{
  "num_attention_heads": 6,
  "attn_scale": 0.125,
  "init_std_qkv": 0.0234,
  "init_std_o": 0.0055,
  "beta2": 0.95,
  "max_grad_norm": 1.0,
  "warmup_steps": 200,
  "schedule": "wsd",
  "final_lr_fraction": 0.0,
  "train_tokens": 402700000
}
Each number is 128 + 32 x the weight over its row's rms, rounded and kept within 0 to 255. Layers, rows and columns count from 0. The size above them is the row's rms in percent of the matrix's.

# layer 4 MLP down (transposed), 1536x384, rms 0.254, rows 926-952, columns 0-127
size [103  86 112 101 107  99  95  99 102  92  93  99  93 105 107 101  94  96  96 105 115 105 117  94  98  92  99]
[[183 149 116 106 111 127  86 146 105 160 135 108 139  95 166  32 166  90  94 104 138 113 123 115 137 174 138 126 169 139 159 118 123 168 104 158 137  85 136  78 100 149  76 108 125 101  60 106 154 137 145 164 126  93 127 161  87 149 155 147 106 136 163 114 136  97 105  78 133 195 110  78 143 126 119 113  95  59  92 118 133 115 158 129 101 104 158  93 157 136  67  93 141 120 124 147 142  79 120 162 160 153  64 120 123 109  71  94 122 143 129 111 124  93  72 191 173 157 117 101 175 114  93 158 154 129 128 122]
 [184 144 136 143 125 149 188 155 113 113 137 114 100  66 142 122 161 126 113 127 159  83 131 122 143 132 152 139 111 115 122  87 178 109 134  96 184 103 110 213  94 107 139  69 156  40 163 114 146 155 159 167 102 111 131 124 144 115 106 132 107  38 129  90 134 121 110 156 131 100 162 118 104  66  81  76 114 120 160 146 173 124 158 126 127 136 140  88 156  71 175 126 149 126 118  90 103 101 108 158  99 104 117 162 117 173 194 136  81  99 138 101 101 145 141 136 143 133 143 108 119 126 110 120 137 141 159 139]
 [ 98 145 181 183 128 168 125 137  89 138 144  95 191 113 104 165 123 135 133 128 127 119 113 128 145 136  96 142 143 130 108 169 143 103 126 104 114 175 101 115 124 137 187  99 187 187  90 125 129 138  82 149 132 100 116 165 149  97  83 100 109 138  94 124 117 114 155 144 134  91 115 114 115 146 129 129 140  78 138 164 100  79 141 116 115 104  74  81 139 144 127 131  82 117 121 148 142 140  90 120 131 151 157 185 133 150 135 144 110 115 135 178  96 181 158  93  76 157 105 160 159  96 144  83 139 124 141 117]
 [125  95 144 157 146 128 205  87 100 140  85 132 143 106 152 144 133 166 133 120 128 118 139 198 135 117 123 147  55 150 116  69 115 166 119 100 108 126 162 115 137 145  88 104 111 206  74 201 147 171 109 212  77 144 122  54  98  85 159 139 147 100 132  49 119 100 138 108 104 100  96 158 149  88 193 155 184 106 103 132 123 124 138 161  78 120  88 128 178 110 154 102 109 122 103 152 134 135 144  68 129 147 122 140 106 152 109 119 111 150 139 143 121 107 172 102 129 170 135  93  95 103 168  83 169 122 106 140]
 [159 148 117 162 112 169  98  86 110 132 137 146 118 118  81 164 176 104 157  86  46 161  81 122 118 105 110 134 119  63 159 117 140  87  88 116 172 142 109 108  97 150 137 133 106 110 127  92 157 131 168 149 108 129  81 125 100  87 123 122 109 130 112 162 117 158 132 140 105 114 202 118 125 141 157 126 182  99 111 132 141 148 159 112 148 161 203  87 112  81 129 140 144 147 116 121 121  95 133 109 131 122 152 109 183  51 164 144 143  91 143 135 116 158 109 125 161 111 171  45 116 103 109 111 162 102 135 101]
 [140 125  75 195 144 181  94 107 138  93 180 162 112  84 154 139 144 120 174  50 120 150 136 109 133 108 122  85 142 114 140  52 199 158  90 155  97 161 187 106 131 124 139 172 143  97 121 142  68 149 114 159 138  75 171 119 150 179 121 186  92 121  45 122 111 139  91 109 134 128  64 162 127 171 165 132 156 139 116 186 110 151 112 148 164  53 148 160 135 152 160 147  93 194  81 123 102 120 131 133 198 127 141 139 150 132 206 122  84 166 110 213 171 125 206  95 109 114 103 105 112 171 151 147 112  86  81 154]
 [103 121 119 126 166 105 124 180 109 147 102  89 124 179 134 182 109 178 113  64 105 159  54 149 150 112 100 144 160 138 164 140 123  87 122 113 197 152 134 117 164 149 127 171  67 165 110  76 152  96 149  30 182 133 153  87 136 133 158  88 155 170 125 124 114 152 156 125 133 122  86  96 129 206  78 107  54 153 126 163 142  88 144 107 135 145 131 164 133 142  96 132 124 156 124  93 228 128 144  99 173 168  57 132 130 148  84 126 130 145 166 130 130 100  87 126 159  87 176  87  83 159 135 155 151  78 129 106]
 [ 81  99 182  63 169 105  94 142 122 114 107 179  96 139 147  64  99  94  76  67 120 158  65 108  91 136  96 109 111 125  76 165 113 144 132 115 124  78  91 154 114 155 108 154 142 129 114 162 114 144 145  98  54 129 170 120 130 144 163 136 166 175 160 105 145  58 124 192 130 184 192 107 116 130  91 126  79 200 138 109 136  59  83 145 132 139 151  65 104  58 142 151 145 144 132 154 149 181 150  73 110 163 123 142  95 129 114 127 139 179  74 133 146 134 137 139 175  66  83 199 114 130 121 114 132 104  81 115]
 [ 91  75 114 117 119 153 130 147 117 166 112 132 114 100 124 176 163 110  64  65 107 147 126 130 143 166 146 113 175  95  79 152  66  97 112 106  74  87 167 190 109 181 151 122 181 197 120 139 172 131 114 144 158 137 100 126 135 176  90 205  91 127 155 100 128 133 109 120  99 113 147  57  62 109 172 143 133 101 117 140  86 100  86 120 113 148 130 127 104 118 142 120 108 123 199  96 126 138 116  65 198 140 127  95 156 129 128  91 116 151 133 112 125 118 104 117 143  74  73 100 151 120  67  92  93  82 127  91]
 [171 133 171 136 139 115 146 176 118 112 138 144 166 138  75 112 128 108 139 102 153 105 141 113  97 158 173  61 166 153 115 115 124 149 107 153  68 145  62  94 167 103 148 143 178  97 151 149  76  97  85 108 171 153  97 139 138 158 159 113 113 134  90 106 144 129  87 143 134 100 105 108  89 133 160 155 152  83 143  44  97 127 146 135 110  38 125 147 167   8 130  93 146 150 110  70  86  93 111 158 156 109 166  79 168 155  87 124 135  93 132  91 101 141 106  97 123 156 148 107 137 116 150 167  96 115  94 115]
 [108  81 124 129  96 123 112 106 128 153 125 139 170 186 133 173 120 142 131 141 106 176 130 198  74 117 171 114 127 117 156 108 150 123 129 113 127 135 103 112 137  89 143 115 107 109  92 121 170  95 100 127 122 169 146 102 122 110 154  71 110 120 126 148 128 122 106  40  27 106 121 115 126  63 124 118 169 106 154 154 114 225 183 146 123  93 130 114 111 189  65 123  58 172 157 130 139  97  80 113  99 134 155 169 178  82 109 147 137 116 119 146 138 100 156 100 120 163 126  80 137 182  82 172 175 163 132 181]
 [ 78 109  87 108 105 112 131 131 186 134 144 115 127 140  96 126 130 147 131 139 115 130 149 171 113 180 153  89 141 110 133  94 138 152 190 180 147  71 158 143 116 117 149 113 142 161 120 127  85 145 132 107  57 112 172 173 123 103  73 135 106 119 165 122 103  82 161 118  60 109  94 155 212 190 127 108  87  61 193 147  87 183 127 183 141  86 154 100 137 116  96 144 114 126  89 162  98 130 198 204 116 178  45 104 178 144 127 127 141 126 123 137 112  63 138 148 122 127 122 175  88  79 124 124  83 124 104 106]
 [143 133 144 186 127 123 142 104 160 144 153 152 131 129 110 133 170 114 142 144 181 139 148  92 134 179 173 133 136 144 142 153 166 150 121 140 109  90 182 110 161 147 119 170  88 126 141 131 183 105 119 124 139 128 136  84 111  96  87 106  76 151 119 186  93 103 185  89 156 115 131 130 233  75 143  78 117 179 202 163 110 144  84 120 114  79 162  96 162 106 130 145 113 169 181 124 161 145 133 126 176  92 144 136 106 124 158 149 108  74 143 157 147  49 140 108 106 138 148  94 159 172 154 149 192 115 138 160]
 [ 50 124 132 108  91 166 159 146 108 139 125 151 112 132 101 172 185 154 118 133 128 110 131  95  45 157 119  53 157  61 128 142 110 125 117 162  84 121 139 150 102 110 185 138 108  67 133 159 103 123 127 126  95 100 141 111 169 150 141 170  77 156 127 130 133 130 109 130  97 141  83 119 122  94 101 172  83 122 131 134 112 151  87 145 109 134 118  92  91 140 117  45  91 140  85 117  91 180 122 151  89 166 131 138 190 139 154 115 193 126 123 142 146 132 154  97 114 129 179 117 160 114 114 174 157 103 109 114]
 [144 151 126 143 114 110 116 153 132  96  70 169 106 104 103 144 141 237  79 195 179 181 147 168 121  72 152 161 122 130 115 164 152 107 133 123 122  83  96  99 133 167 148 172  94  88 145 103 135 111 181 115 114 173  84  82 147 111  94 166 152 143 125 140 124 137 123 173  99 133 159  84 162 149  99 141  86  92 108 152 178 155  98 154 106 153 156 131 125 120 142  67 216 168 137 143 139 175 139 138 116 111  92  70 139 105 187 104 151 109 143 152 148 152 122  99 194 153 192 138 167  84 124 172  98 113 107 104]
 [131 118 123 164 142 107 121 148 152 136  83 118 164  52 161 141 132 136  98  92 123 125 138 100 149  58 135  43 148 149 132 100 115 154 149 165 162  48 162 135 127 154 172 114  66  51 125  96 105 134 120 140 187 138 134 131 112 149  92 178 114 114  79  92 142 141 137 168  95 135 135 114 136  87  98 128 138 155 107 139 156 156 160 144 178  58  84 116 171 141 162 154 158 122 136 181  69 203 144 163 126  85  57 167 143 137 109 159 158 172 125 207 136 130 119 181 144 161 111 131 132  92 110 140 166 165  84 116]
 [137  88 100  91 108 108 200 151 130 148  49 101  87 196 173 122  66 116  99 163 104 106 118 129 172  92  91 149 162 128 124 150 110  92 120 179 137 134 141 147 163 137 105 103 130  42 148 121  85 149 109 138 143 126 149 148 161 127 136  82 158 115 135 119 226 110  94 168 155 175 160 122 109 124 160 116 118 115 169 105 110 136 148 115 204  90  40 165 121 121  95 143 137 161 184 117 141 101 145  98 174 110 107 114  98 153 165 131  99 131 134 190 130 139  92  85 126 123 153 123 124 230 120  93 186  97 181 197]
 [146 113 203 127 177 131 125 117  90 129 101 108 142 114 101 127 141 139 164 129 130 103 108 120 155 124 132 150 156 138 115 183  93 149 138 156  86  76  94 166 184 114  68 114  96  47 108 173  91 201 145 143 160 154 142 140 148 108 133  92 123  93  94 111  78 108 112 121 151 107 210 210 137 112 140  96  94 137 129 161  83 180 146  97 147 123 121 169 206  82  80 128  96 179 115 139 114  92 115 168 116 126 162 164 160 151  84 127 130  98 111 110  66 115 122  89 128 123 202 101 160 126  84 100 122 106 169 168]
 [ 78  64 115 171 134 119 158 140 177 147 144 107 117 135 133 133 135 140 135 152 146  57 171 138 163 182 105  75 127 184 136 112 107 122 148 119 112 127 159  97 120 160 153 181 170 138 116 159 118 114  96 115 105 195 150  80 145  86 134 179 119 122 144 165 212 131 172 113 129 143 163 156 103 101 106 131 161 151 143 109  81 135 131  97 120 101 134 143 123 146  93 147 151 125  71 131  95 153 111 140 155 108 177 105  92 126 120 116  93 112 109 129 136 137 133 116 157 128 149 135 133 127  86 180 188 147  97 131]
 [213 142 104 117 119 135 157  97 193 107 139 179  90 178 179 160 180  95 126 126 130 148 104 106 125 164 118  89 182 127 184 129 171 150  97 182 197 155 135 169 103 135  75 124 121 150 206 163 109 150 142 126 114 101 151 169 135 135 105  96 112  75 129 117 130 165 126 130 112 114  98 167 113  94 126 160  45 159  91  99 103  77 141 153 120 166 163 149 144 151 102 114 148 136 143 137 113 151 148 119  98 160  88 117 135  96 151 149 135  94 164 140 130 149 152 183 165 119  61  92 111 168 107 122 125  82 140  74]
 [ 81 119 202 123 159 113 131 108  60 151 137  77 161  97 208 170 169  83 154  74 157 112  82 120  51  92 103 132 101 131 117 115 150 170 123 122  62 129 185 110  74 148 131 168 117 178 143 111 109 171  78 196 163 147 139 137 108 146 136 140 153 166 112 114 139 182 158 131 179 143 127 142 163  95 160  99 119 133 131 175 153  88 133 109 211  90  65 163 130 103 106  55 115 132  89 110 179 108 105 145 136 176 145 102 153 152 123 208 126 122 125 125  66 105 176 122 133 120 130 127 117  99  88 117 108 119 132 167]
 [153 137  36 145 135  60 110 143  94 111  98 118 115 117 125 134 141 127  68  61  72 136 131 143 162  73 102 173 105  79 155 158 145 104  80 181 107 127 141 134  94  83 126 151 193 143 132  85 151 129 115 127 158  89 132 104 122 129 115  90 178 176 157 155  94 170 158 100 115 108 119  33 143  83 150 136 136 137 145 165 105 144 132 181 108 129 155 121 119 136 144 189 141 178 103 153 134 133 115 131 107 103 148  69 175 150 125  71 132 147 117 157 136 125  81  59 129 152 105 148  91 145 111 142 110 171 121  90]
 [ 96 121 176 144 160  93  98  88  85 149 111 124 136 151 119 107 137 129 138 131 113 119 138  56 112  77 109 129 202 116 123 111 106 116 195  49 110 122 123 171 119 163 207 124 186 119 155 148 129 122 126 152 149 152 181 114 103 171 145 204 182 145 154 165 134 140 133 175 144 131 125 126 148 145 150 130 146 157 101  68 137 100 152 106 131 102 129 142 164 105 142 189 126  87 155  73 157 138  81 128 121 147  94  92 113 121  92 136 141 154 167 110 142 184 129 160 164 147 115 116 183 152  86 144  88 148 160  97]
 [158 157 146 159  81 130 135 138 120 139 125 130 152 182 126 119 143  85 112  88  88 125 125 107 118 183 108 143 140  86 120  88  52 116 157 163 163 126 126  84 121 133  59 164 145 169 132 129 152 111 125 103 127 154 134 109 112 131 158 142 145 113 118 132 135  63  91  97 163  93 141 102 127  79  65 123 120  81 104 108 162 139 200 128 156 110 141  31  75 137 118 121 127 118 168 115 103 157  94  89  99 102 136  75  95 132 171 134 151 111  80 143 151 135 134 158 153 145 117 180 114 120 165 136 147 128 103  81]
 [102 165  93 134 164 139  78  94 152 146 103 114 145 118  80 161 114  86  67 123 135  36 102 141 185  53 123 130 104 163 161 111  87  96 113 138  84 115 131 113 126 145 130  99 142  97 165 120 122 152 176 102  85 151 129 114 120  35  76 170 113 114 200 170  95 147 144 160  78 106 160 140  66 151  73 114 114 142 137 112 137 128 133 127  91  94 125 137 170 119 110 118 130 121 143 111 120 145 144 106 205 100 119 122 163 113 143 155  92 137  68 115  89 133 121 155 170 113 118  85 169 130 168 110 104 120 114 162]
 [108 137 129 150 192 105 135  75 117 164 152  92 105 109 131  61  60 122 114 152  73 124 167 136 173  90  88  93  66 150 190  81 118 155 135 108  99 108 119  90 105 131 140  58 127 124 166 145 162 125  87  85 138 163 175 182 137  77  95 133  86 158 135 149 109 119 164 112 145 152 128  95 117 111 144 179 165 134 186 148 131 105  93 177 121 171 151 140  67 135  49 188 120 146  84 142 103 157 110 109 172 127  93 121 124 140 114  39  72 137 136 124 162 116 103 156 173 136 154 172 120 177 173 147 156 119  86 102]
 [153 150 132 133  82 145 109 141  89 139 120 180  70 154 106  49 157 171 133 114 124 154  95 215  76 109 111 113 132  89 118  94 137 154  57  87 152  84  92 116 164 195 113 151 159 107  98 144 137  95  87 116 137  98  86 100 167 162 108 142 107 116 108 112 121 143 127 125 148 201 168 123 145  92  70 143 137  82 137 118 157 181 118 107  67 124 102 107 140 151 119 150  98 142  83 144 174 132 169 146  73 132 141 123  76  98  90 139 134 100 161 156  69 166 185 100  99  88 139 122 136 110 154 146 109 130 108 160]]
# layer 4 MLP up, 1536x384, rms 0.149, rows 927-953, columns 0-127
size [ 92 102  94 104 103  87 105  98  85  91 103  93 104 102  98  98  96  96  99 115  97 117  90  93 108  99 107]
[[128 141 171 137 151  97 156 158 109 101 102 150  87 185 126 102 112 105 155 180 117  90  94 119  69 138 162 135 119 118 134 121 172 156 181  68 121 182 122 139 134 150 145 165 123 141 154 108  97 152 117 159 119 122 206 135 112 137 176 135 128 123  94 189 147 114 136 108 114 162 117 198 135  86 158 150 153  94 127  99  56  86  87 125 125 110  76  83 135 124 128 169 100 117 115 132 119 150 105  93 116 165 129 149 156 138  84 148  78 168 127  87 121  95 103 117 118  86 182 133  60 116 129 117 162 164 144 145]
 [102 164 105 124 163 178 146  73 104 126  98 131 157 111  93  96  68 154  83 127 138 165 169 133 164 140  46 135 107 203 159  95 127 147 116 107 141 135 124 171 164 143 189 113 154 100 117 167 169 142 179 161 118 129 157  83 176  89 102 102 132  90 116 128  50  64 109  91 146 120 122 137 175 138 125 155 125 132  65 180  85 120  93 217 176 153  97 158 147 153 117 186 167 129 164 109 131  34  97  71 102 144  99 217 141 142 109 114  77 134 144  93 116 137 124  83 136 125  85 156 109 140 126 116 170  76 123 124]
 [103 127  94  93  72  87  70 175 127 190 152 110  67 138 107 154 111 127 141 174 124 207 119  90  82 117  95 131 139  93 233  80 138 158 102 164  77  76 148 132 111 138 126 119 131 126  85 110 192 170 154 103 127 121 144 156 102 184 148 101  94 158  96 130  93 139  92 139  61 130 131 106  72 114 122 166 154 120 133 111 152 167 111 144 150  76 153 160  68 165 125 116 161 185 150 206  97 138 104  99  91 149  96 121 115 110 114 113  98  99 126 144 102 166 104  81  91 152 150 116 179 128 136 115 138 138 108  91]
 [106  90  81  92 139 129  94 156 119 145 152 131 123 109 106 132 137 133  98 132 167 160 153  72 118 174  82 189 115 116 150 118 123 154 110  98 153 173 145 151 166 161 120  85 108 116 127 158 173 153 128  72 143  89  98 185 109 170 123 127 104 162 122 110 142 120 140 107 132 157 121  90 151 100 170 105 120  72 113 121  97 102 154  97 139 151 142 147 127  86  74 172  99 199 157  97 116 125  75 244  49 130 116 152 201 125  85 127  95 128 149 197 160 147  90 129 102  93 106 158 156 161  91 133 136 125 137 139]
 [ 95 209 115 126 150 149  95 114 108 120  98  46 139 115  45 115 123 142  92 131 115 121 121 131 106 111 150 114 146 149 125 144 154 124 131  48 168  84 176  32 160 154 165  77 138 151  94 116 114 100 130 106  94  42 143 137 164 158 155 101 163 206 138 126 135 104 114  40 150 122 153 112 152 156  80 140 121 114 127 142 157  92 161 137 132 142 122 118 171 139 109 155 202  88 111 122 105 118 139 141  67 140 140 133 131 138  68 156 128  61 158 104 157 140  89 129 147 151 113 118 104 149 155 133 140 208 150 119]
 [118 132  92 107  92 135 199 105  99 146  82 152 139  82 170 132 103 149 125 169 116 147 142  60 164 164 147  97 148 142 119 119 144 156 161 120 111 142 145 144 142 110 126  91 177 149  73 168 132  91 155 144 187 122  78 143 178 120 133 161 117  74 162 128 121 157 129  98 124  87 112 117 100 121 117 213 123  90  82 159 107  91 119 134 151  47 134 111 127 110 118 118 132 169 100 119  92 207 139 146 126 123 141 131  77 171 143 109 200 162 112 136 102  77 136 142 113 167 158 125 138 114  93 143 140 141 174 168]
 [136 170 104 106 177 117 137 123 108 138 171 105 131 112  25 140  75 113 132 138  90 138 125 128  71 117 122 140 134 118 172 160 173 100 102 113 168 171 172 119 145 139 152  76 188 156 115 145 135 114 143 150 143 167 114 150 129  93 131 129 127  81 150 150  68 154  83 117  97  82  74 131 113 133 103 137 152  85 107 109 131 137 161 102  91  59 115 109  99 150 114 148 161 125 131 165 217 106  85 127 107  68 130 101 229  99 113 116 130 121 115  35  97 156 115 100 128 103 135  80  85  93 119  94  89 106 151 174]
 [ 86  76  79 180  80 143  92 157 101 118 127 152  63 144  73 169 146  87  96 118 107 141 133 122 125  67 157 133 168 136 126 146 112 155 100 128 103 132 149 135 195 145 104 159 174 125 126  85 129 114 128 147 171 116 116 211 112  72 139 184 185 167 138 120 134 196 123 214 159 154  69 121 159 133 143 148  56  77 158 106 110 125 105 182 146 143 100 140 121 104  91 118 184 133 132 190 144  79 116 112  89  86 102 146 139 106 106 135 111 139 152 117  90 166 129 144  92 148 206  97 176 186 103 109  85 175 164 127]
 [140  63 138 124 117 105  81 102  91 152 109  58 208 102  98 178 107 108 104 120 111 146  87 159 118 125 106 117 112 131  88 132  78 127 132 178 148  69 152 131 110 174 102 161 107 125 129 169 102  88 114 109 123 151 125 119 100  83 111 135 128  95 141 126 129 174 103  96 181 135 177 124 127  81  89 126 129 115 120 112 150 128  99 127  84 109 116 137 184 139 117 146 170  60 136 133 114 155 135 102 107  65 110  94 110 142 114  98 133 146 137 141 147 211 100  78  50 161 151 139 122 137 137 126 158 120 175 139]
 [121 124 153 130 100 129 100 102 116  93 150  80  94  82 117  61 129 173  96 122 112 152 168  95 137 132 129 149 123 115 105 154 107 100  88 161  94 150 127  91 110 156  94 120 136 171 155 145  72  88 228 181 166 163  96 126  89 139 103 172 164 170 135 132 128 138 135 156  95 141  78 133 153 119 186 115  96 166 145  99 142 104  78  76 119 139 179 146 124  67 140 108 152 139  80  96 155 129 123 173  99 103 138  92 143 151 130  78 124 162 176 150 120 142 197 103  66  51  58 161 126  73 108  90 176 124 156  93]
 [153  84 120 116 159 112 135 126 127 189  63 168  97 121 138 151 124 130 146 113 109 154 156 112 149 120 117 140 101 174 179 100 132 105 193 147 131 136  92 172  86 173 172 134 122  80 143 112 137 109 169 148  61 134 168 122  98 122  96  98 107  42 135 188  98 149 144 138 113 107 129  96 166 157  94 163  99 160 138 177 143 156 109 118 143 146 174 179 153 112 120 139 115 188 134 110 137 156 106 165  90 153  97  97 126  68 121  80 158 186 136 149 201  96 147  61 169 177 190 120 141 157 101 166  99 146 154 119]
 [169 134  99 165 186 130 148 139 114  94 110  93 110 165 121  85 141 196 116  81  91 145 159 126  95  91 141 105 136 135 158  92 120 122 133 144 115 129 140 111 131 121 149  91 112 146 107 151  82 179 173 134 156  92  59 182  95 106 178 129 202 157 111 123 156 165  73 193 160 141 135  91  93 196  96  80  93 113 111 117 138  74  95 101  97 131 124 165 106 141 124  61 145 130  63 112 131 169 141 156  88 116 108 186 142  76 148 114 111 177 113  83 121 129 154 112 121 121  33 182 144 157  87 141  62 125 122 151]
 [125 159 165  67 181 121 157 143 121 147 185 128 119 117 106 134 109 113 169 102 178 112  65 112 113 157 158 116  67 156 122 157  32  96 138 121 132  88 129 154 208 125 106  95 110  87 114 155 122 171 168  97 140 165 137 184 171 112 141 121  83 116  56  99 167 122 116 149 156 159 133  99  99 162 115 162  94 171 138 141 116 138 102 149 105  90 129 133 131 154  92 109 121 109 136 228 156 137 146 157 158 157  95 142 117 129 165 131 178 143 104 131 173  93 107 110 134 142 166 163 126 114 183 147  77 150 134  93]
 [105 150 133 149 122 104 125 143 134  98 110  80 146 134 139 134 100 106 119 120 138  93 109  61 199  99 105 170 123 133 137 126 192 136 118 113 169 116  99 159  34  97 123 112 176 115 142 138 125 100 148  98 108 129 126 176  72 105 140 123  98 104 192 171 173 154 160 129 140 156 119 127 153 138 166 173  84  41 134 136 135 109  98 124 144  92 169 155 164  88 175  49 188 135  95 119  88  89  80  91 131 107 173 103  88  70 148  71  84 139 134 176  85 141 166 152 215 147  99 106  76 164 185 153 172 104 154 135]
 [171 159 152 118 135 131  80 106 114 108  82 161 152 124  85 102 152 164  84 115  99 111  94 154 134 186 130 103 138 153 161 163 132 174 158 177 108  76 134 156 170 157 104 115  82  68 106 113 102 157  87 110 148 117  84 101 154 189  96  57 120 102 146 131 128 118  83 136 121 124 164 112  90  91 164 112 108 128 167 128  92 159 136 153  85 140 146 140 174 137 122 160 107 122 193 130  98 134  62 127 128 134 205 130 116 158 105 183 104  94  79 168 112 107 175  68 137 127 137 103 109  93 133 188 175 144 140 134]
 [133  78 164 131 139 113  75 181 163 118 211 108 167 114  99 161 167  96 158 155 133 139 164 151 121 165 106 148  51 103 100  97 149 128 163 144 140 141 112 128 143 119 155 170 117 145 171 147 149 131 139 118 129 140  61 112 104 151 115 152 116 105 113 118  73 141 107 166 118 125  89  87  90 137 147 190 174 206 128 110 148  69 108 101 151 157 152 122 130 111 145 103 109 112 169 112  88 131 170 127 131 108 148 148 161 134 126 134  98  73  82 140 174 116 174 148 154 159  68 105 108 121 148 106 123 189  65 130]
 [ 48 168 177 154 175 148 150 155  90 117 154  99 143 111  63 151 170 129 125 116 120  94 137 170 127  87 106 103 135 156 141 211 186  93 186 123 176 149  63 129 137 110 192  79 124 130 139 186 131 132 140 109 160 172 149 133 116  88 204 128 153 105 106 114 133  90 187 119 132 114 147 114  89  92 132 111  99 135 153 128 123 154 114 120 115 182 128 127  97 111 147 166  66 116 135 133 104 127  92 125 141 120 122 105  91 160 143 150  99 178 118 142 175 109  65 116 148 108 128 131  84 110 122 164 123 184 126  95]
 [130 111 120  89 132 119 112 126 142  95 110 100 127 144 133  82 113 164  64 156 152 137  65 104 162 155 123 137 131  92  94 156 201 229 118 129 163  59 105 153 111  64 106  97 155 112  79  97 183 142 139 125 159  55  87 176  91 136 155 128 129 123 117 168 147 131  95 112  84 122 129  92 104 164 117 111 109 138 144 132 108 131 164 142 130 102 143 128 118 128 159 107 131 112 122  94 187 161 129  82 103  82 118 174  38  67 124 113 160 108  84 158 145 123 137 119  43 109 168 130 111 138 135 129 114 149  78 121]
 [130  99 183 173 162 175 185  71  85 128  70 133 102 137 161 116  82 153 108 150  44 109 165 165 125 180 123  91  79 120  86 166  66 118 142 170 113 126 177 125 143 121 152 150 141  88 104 134 150  98 145 147 100 156 105 167 115 113 147 141 135 116 122 117 118 144 117 127 130 123 143 105 116 139 140 174 153 109 113 165 124 137 121  66 122 121  41 113 166 110 115 111  93 174 105 171 121 116 143 121 103  79 217 183 159 129 119 111 117 203 171 126  44 131  72 168 151 181  89 147  58 135 162 153 127 175 137  97]
 [147 138 121 144 168 120 150 130  99 115 146 116 136  85 141 134 110 130 116  97 132 105  96 158 110  91 191 146 103 105 126 122 112 150 108  87  81 101 191  94  85 104 136 107 121 145 149 123 140 136 121 143 188 126 115 174 118 153 112  74 116 115 131 159 155 132 161  86 123 183  64 113  85 171  96 104 113 106 160 118 149 141  94 155 203 162 109 110 109 114  96  49 102  84 108  98 152  88  80 143 152 170  87  88 145 125 134 120  98  86 124  78  41 127 125 115 175 127  86 125 136 151 192 168 118 138 111 123]
 [148 108  46 160 119 122 112  97 177 129 122 157  84 149 135 141 132 123 128 149 109 151 105 164 139 110 113  91 100 146 140  75 135 110 105 139  89 125 147 122 154 133 105  85 137 134  84 126 199 163  79 154 120 113  84 168 157  96  93 156 104  79 146 193 108 131 141  84 135  69 137 122  91 151 105 163 106 143  91 110 147 145 136 145 109 163 140 134 138 114  48 110 205 122  92 133 107 112 132 129 129  79 151  80 127 127  85  93 154 135 149  84 157 195 122 165 147 123 146 105 156 125 144 115 153 193  91 164]
 [ 98 137 153 120 218 132 127 111 123  98 123 170  57 123  82 102 100 130 128 182 189 141 206 147 164  83 169 112  54 203 155  98 132 119  88 134 133 105 144 157 106 149 176 158 174 124 124 131 112 103 138 120 157 152 181 175 116 117 171  94 139 135 108 187 114  71 133 115 156 132 146 108 147 147  62 141 136 179 114  97 146 165  96 140 137 136 191 147 162 156 172 100 107 111 108 135 133 114 126 147 120 160 182 123 155 188 121  91 135  57 152 161 148  99  99  79 139 183  81 116 112 132 104 101 109 189 115 169]
 [137 118 134 134 149  66 142 146 137 102 182 156 183 139 156  70 118  92  79 100 133 115  86 136  88  91 150 117 141 160 139 129 123 151 143 119 161 186 144 110 109 130 172  96 145  79 136 188 148  64 151 129 109 140 186 130 178 130 121  81 126 108 111 171 115  71 110 152 129 201 160  56 106  89  58  97 147 126 103  76  98 177 121  41  98 103 115 120 158 148 176 110  84 139  90 108  91  90 161 205 124  91 107 124  87 151 127 110 124 102 140 149 129 170  77 142 134 123 117 171 188 123 138 113  93 186 148 173]
 [ 80  44 133 146 201  99  97 100 146 149 134 143 112 138 145 153 125 159  49 116  87  89  99 135 147 122 114 131 118 111 112 141 123 107  91 159 185  90 116  74  86 117 178 136 160 110  89  75 128 130 162 117 143 128  98 115 173 215 127  74 124 100  80 189 105 139  81 101 118  72 168 115 122 143 134 134  83 149  62 126 131 126 115 146 154  94 132 116 147 105  89 199 132  99  97 128 131 143 132  75 129 108 143 109 218 140 194  96 169 154 146 127 151 151 158 102 145 108 164 115 147 134 102  84 124 133 119 148]
 [145 132 133  95  90 117 108 175 165 125 159 117 171 143 163 203 188 134 160 162 153 133 100 108  84 132 206 181 184  86 125 179 153  95 107 167 165 145 157 210  92 131 119 184 133 129  78 155 115 106 149 129 142 111 129 107 123 156 157 165 180  96 112 126 106 153 135 147 153 103 117 160 192  98 116 127  84 126 106 130 123 142 142  87 154 107 104 148 186 138 155  91  85 141 152 119 159 118 133 131 103 110 186  88 131  66 144 175 213 112 109 153  80 123 162  86  90  99  94 101 109  85 125 105 100 127 165 132]
 [169 157 119 123 171  81 120  66  55 150  86 103 159 106 104 149  91 196 135  89 138 123 117 135 146 133 157 169  83 189 114 156 108 107 143 121 118 115 123 100 100  86 149 155 139  90  96 169 120 139 124  96 141 137 155 160  94 125 104  94 109 119 127 118 149 121 120  85  96  97  91  59 152 153 157 136  93 109  72 157 191 149 173 138 111  75 143  93 113 150  94 135 146 137  63 130  85  68 185 105 102 171 138  85 142 133  94 143 158 175 130  69 144 161 116 129 137 103 166 164 100 111 109 145 105 159 233 108]
 [190  55  69  78 129 170 137 113  98 110 112  99  81 166 158 156 115 131 100 133 139 102 190  88 186 117 154 118 150  76 131 116 134 127 114 146 102 137 162 143  54  73 143  98 190  86 126  76 117 185 114 139 135 117 102 138 155 200 141 130 110 154 117 168 121 145 101 153 147 152 170 129 114  95  99 109 165 137 102  82 111 153 169 134 151 167 148 191 116 144 141 151 111 131 146 150 111 115 117 104 162 181  88 100 197 141  76 141 119 130 181 144 193 174 144 142 111 118 111 143  68 115 141 165  87 123 148 109]]